From a checkpoint of a small transformer trained on Wikipedia.
Size: 9 layers, width 384, 6 heads of 64, MLP 768 SwiGLU, vocabulary 12275, 22.7M parameters.
Architecture: RMSNorm before and after each block, rotary positions, no biases in attention or MLP, untied embeddings, normalized queries and keys, some layers without positions, local attention windows, exclusive self-attention.
Each number is 200 + 40 x the weight over its row's rms, rounded and kept within 0 to 999. Layers, rows and columns count from 0. The size before them is the row's rms in percent of the matrix's.

# layer 5 MLP gate, 768x384, rms 0.158, rows 635-642, columns 256-319
089,241,182,203,212,221,201,163,205,140,263,180,257,256,136,212,204,206,281,134,141,221,246,203,246,104,217,220,211,209,224,205,238,185,236,244,218,220,200,200,135,227,154,172,186,111,183,234,217,147,227,237,256,262,236,170,142,274,159,166,198,179,174,220,190
102,178,216,213,168,276,241,175,152,205,204,163,267,190,198,223,225,227,152,221,222,227,154,206,194,190,177,173,224,222,190,256,242,256,137,194,108,202,216,162,276,136,241,143,253,223,220,273,223,169,227,287,242,236,233,255,210,215,182,207,132,130,164,166,196
104,218,119,261,184,241,192,229,115,215,181,118,198,233,155,161,244,234,265,165,217,209,183,210,199,198,242,59,140,202,212,232,212,180,172,220,185,238,190,240,213,101,212,186,183,195,171,143,185,148,197,219,169,201,162,208,182,239,216,182,230,239,187,205,232
105,184,216,142,196,162,164,148,172,207,204,157,151,226,218,138,167,239,193,210,211,169,226,199,132,121,213,179,159,156,244,216,154,156,195,266,269,119,131,199,190,306,248,187,188,205,179,239,200,198,188,147,191,220,228,217,145,207,173,154,219,202,179,222,193
102,193,241,160,191,184,252,200,286,193,196,173,160,291,267,87,185,255,176,202,186,209,220,199,262,189,240,174,253,230,152,227,172,264,218,148,203,224,179,168,231,137,169,129,133,176,195,187,193,254,242,290,166,242,217,173,196,159,134,229,178,195,222,222,266
094,141,146,284,246,191,212,253,194,162,208,218,195,228,286,257,196,260,210,212,212,214,149,150,249,160,233,217,293,200,224,217,151,208,170,251,247,120,173,184,164,193,193,211,188,236,250,235,252,180,243,253,172,220,253,200,202,223,205,281,236,215,234,205,202
098,237,181,186,207,197,186,195,251,201,180,211,217,237,242,229,243,150,204,223,250,216,172,254,210,215,211,245,167,183,132,189,217,211,93,135,154,182,216,158,222,237,177,248,181,236,149,215,222,160,205,219,219,102,166,188,170,129,202,199,168,227,226,253,255
104,160,205,240,245,179,177,116,202,253,264,215,164,200,171,260,280,246,189,207,142,211,159,262,187,179,191,170,172,231,120,179,195,109,230,262,90,178,183,197,204,251,158,243,217,212,170,200,154,141,173,226,281,242,218,196,144,213,225,211,207,185,145,196,257
# layer 5 MLP up, 768x384, rms 0.175, rows 635-641, columns 256-319
088,205,223,255,201,244,286,124,192,209,175,238,187,128,202,187,157,210,161,211,116,191,168,202,124,208,150,229,212,193,227,172,215,263,177,218,170,148,219,261,198,206,229,172,247,217,291,140,246,237,158,224,150,234,197,163,284,254,223,218,239,204,213,171,124
102,178,158,222,195,272,232,206,191,231,200,210,212,117,164,221,216,208,262,222,226,193,140,237,202,215,191,84,201,205,176,240,107,275,210,187,206,242,223,79,225,301,177,188,186,161,199,256,160,230,264,208,248,188,204,151,248,109,215,117,246,116,213,189,177
098,186,261,226,160,141,264,250,264,206,194,171,220,189,163,167,136,199,160,273,199,285,257,191,209,147,207,83,119,237,208,232,310,185,177,188,156,162,226,241,220,230,223,203,226,223,216,197,203,202,130,229,225,131,257,162,232,246,190,171,127,173,218,218,179
100,149,165,158,204,151,213,176,134,190,146,254,247,208,118,250,187,188,225,182,204,173,198,228,99,213,295,222,125,170,232,195,240,209,232,219,134,158,215,182,158,215,164,215,214,183,180,189,236,211,277,208,147,247,244,241,188,211,164,277,190,213,230,166,152
102,137,183,258,163,140,247,233,133,191,207,176,197,139,263,276,252,214,190,207,232,175,145,177,210,222,209,161,198,155,231,243,200,235,284,182,175,223,196,221,236,291,178,232,137,238,177,131,244,214,156,161,237,204,114,163,206,216,227,217,88,247,234,216,127
095,244,316,244,192,217,243,154,223,277,199,206,137,204,184,176,161,286,201,216,177,260,164,148,213,199,246,263,155,127,187,173,233,143,146,214,227,206,234,213,159,224,227,136,203,162,164,193,209,217,213,148,158,214,203,258,246,191,198,170,183,131,218,173,213
105,174,193,252,270,172,171,193,176,236,174,227,211,200,219,178,155,233,185,207,222,143,225,224,232,187,258,241,233,188,205,244,210,204,142,211,181,217,207,198,210,233,213,167,298,155,251,160,221,209,240,213,201,205,220,267,221,189,189,298,187,185,96,126,208
# layer 5 MLP down (transposed), 768x384, rms 0.474, rows 635-641, columns 256-319
098,162,248,173,195,242,193,247,109,217,250,221,183,190,164,232,172,227,170,255,281,246,214,166,199,226,209,187,269,219,126,147,165,200,183,196,184,227,176,258,131,178,228,202,235,228,217,167,255,231,233,175,195,177,192,251,274,185,271,240,212,249,230,260,223
100,205,269,145,177,195,309,210,196,245,211,255,114,273,266,194,230,199,206,115,115,248,204,212,183,194,196,201,232,236,186,210,155,199,226,289,183,190,219,183,162,183,231,286,237,218,196,193,209,285,270,260,158,197,254,263,188,150,160,236,211,212,204,195,203
097,143,160,204,247,115,291,286,174,199,226,213,191,146,195,176,215,197,259,166,180,215,180,243,160,189,216,180,109,243,192,224,136,168,192,217,180,204,248,230,197,158,253,259,213,153,195,204,200,232,127,182,162,224,194,188,191,168,190,177,149,256,209,242,223
101,193,250,179,210,188,209,197,222,222,176,199,222,148,209,182,230,198,212,167,176,254,172,206,217,257,251,195,299,302,216,172,120,291,162,226,181,141,185,196,232,211,291,187,240,174,228,228,220,165,201,232,183,211,225,240,186,238,186,161,179,239,184,177,196
105,174,185,208,246,209,180,219,194,242,239,211,169,228,220,222,202,276,186,182,237,270,210,207,229,184,277,190,168,196,233,188,221,149,196,235,143,204,178,191,221,137,199,268,158,208,223,136,193,224,187,131,305,140,198,244,154,231,268,254,186,179,142,198,307
096,193,222,203,242,144,161,231,188,253,224,217,162,177,250,184,130,184,156,128,216,186,253,262,239,239,94,241,186,135,160,141,230,275,126,249,171,276,195,239,241,255,184,183,209,238,196,189,269,190,190,226,202,251,223,144,245,143,202,190,176,174,243,148,176
104,222,160,179,198,198,178,190,200,128,245,265,201,211,231,106,199,173,242,186,217,184,143,209,215,195,216,169,227,165,188,201,253,219,233,235,256,188,113,212,224,281,151,174,210,218,232,155,211,200,298,202,162,204,187,189,247,178,162,244,214,91,204,260,227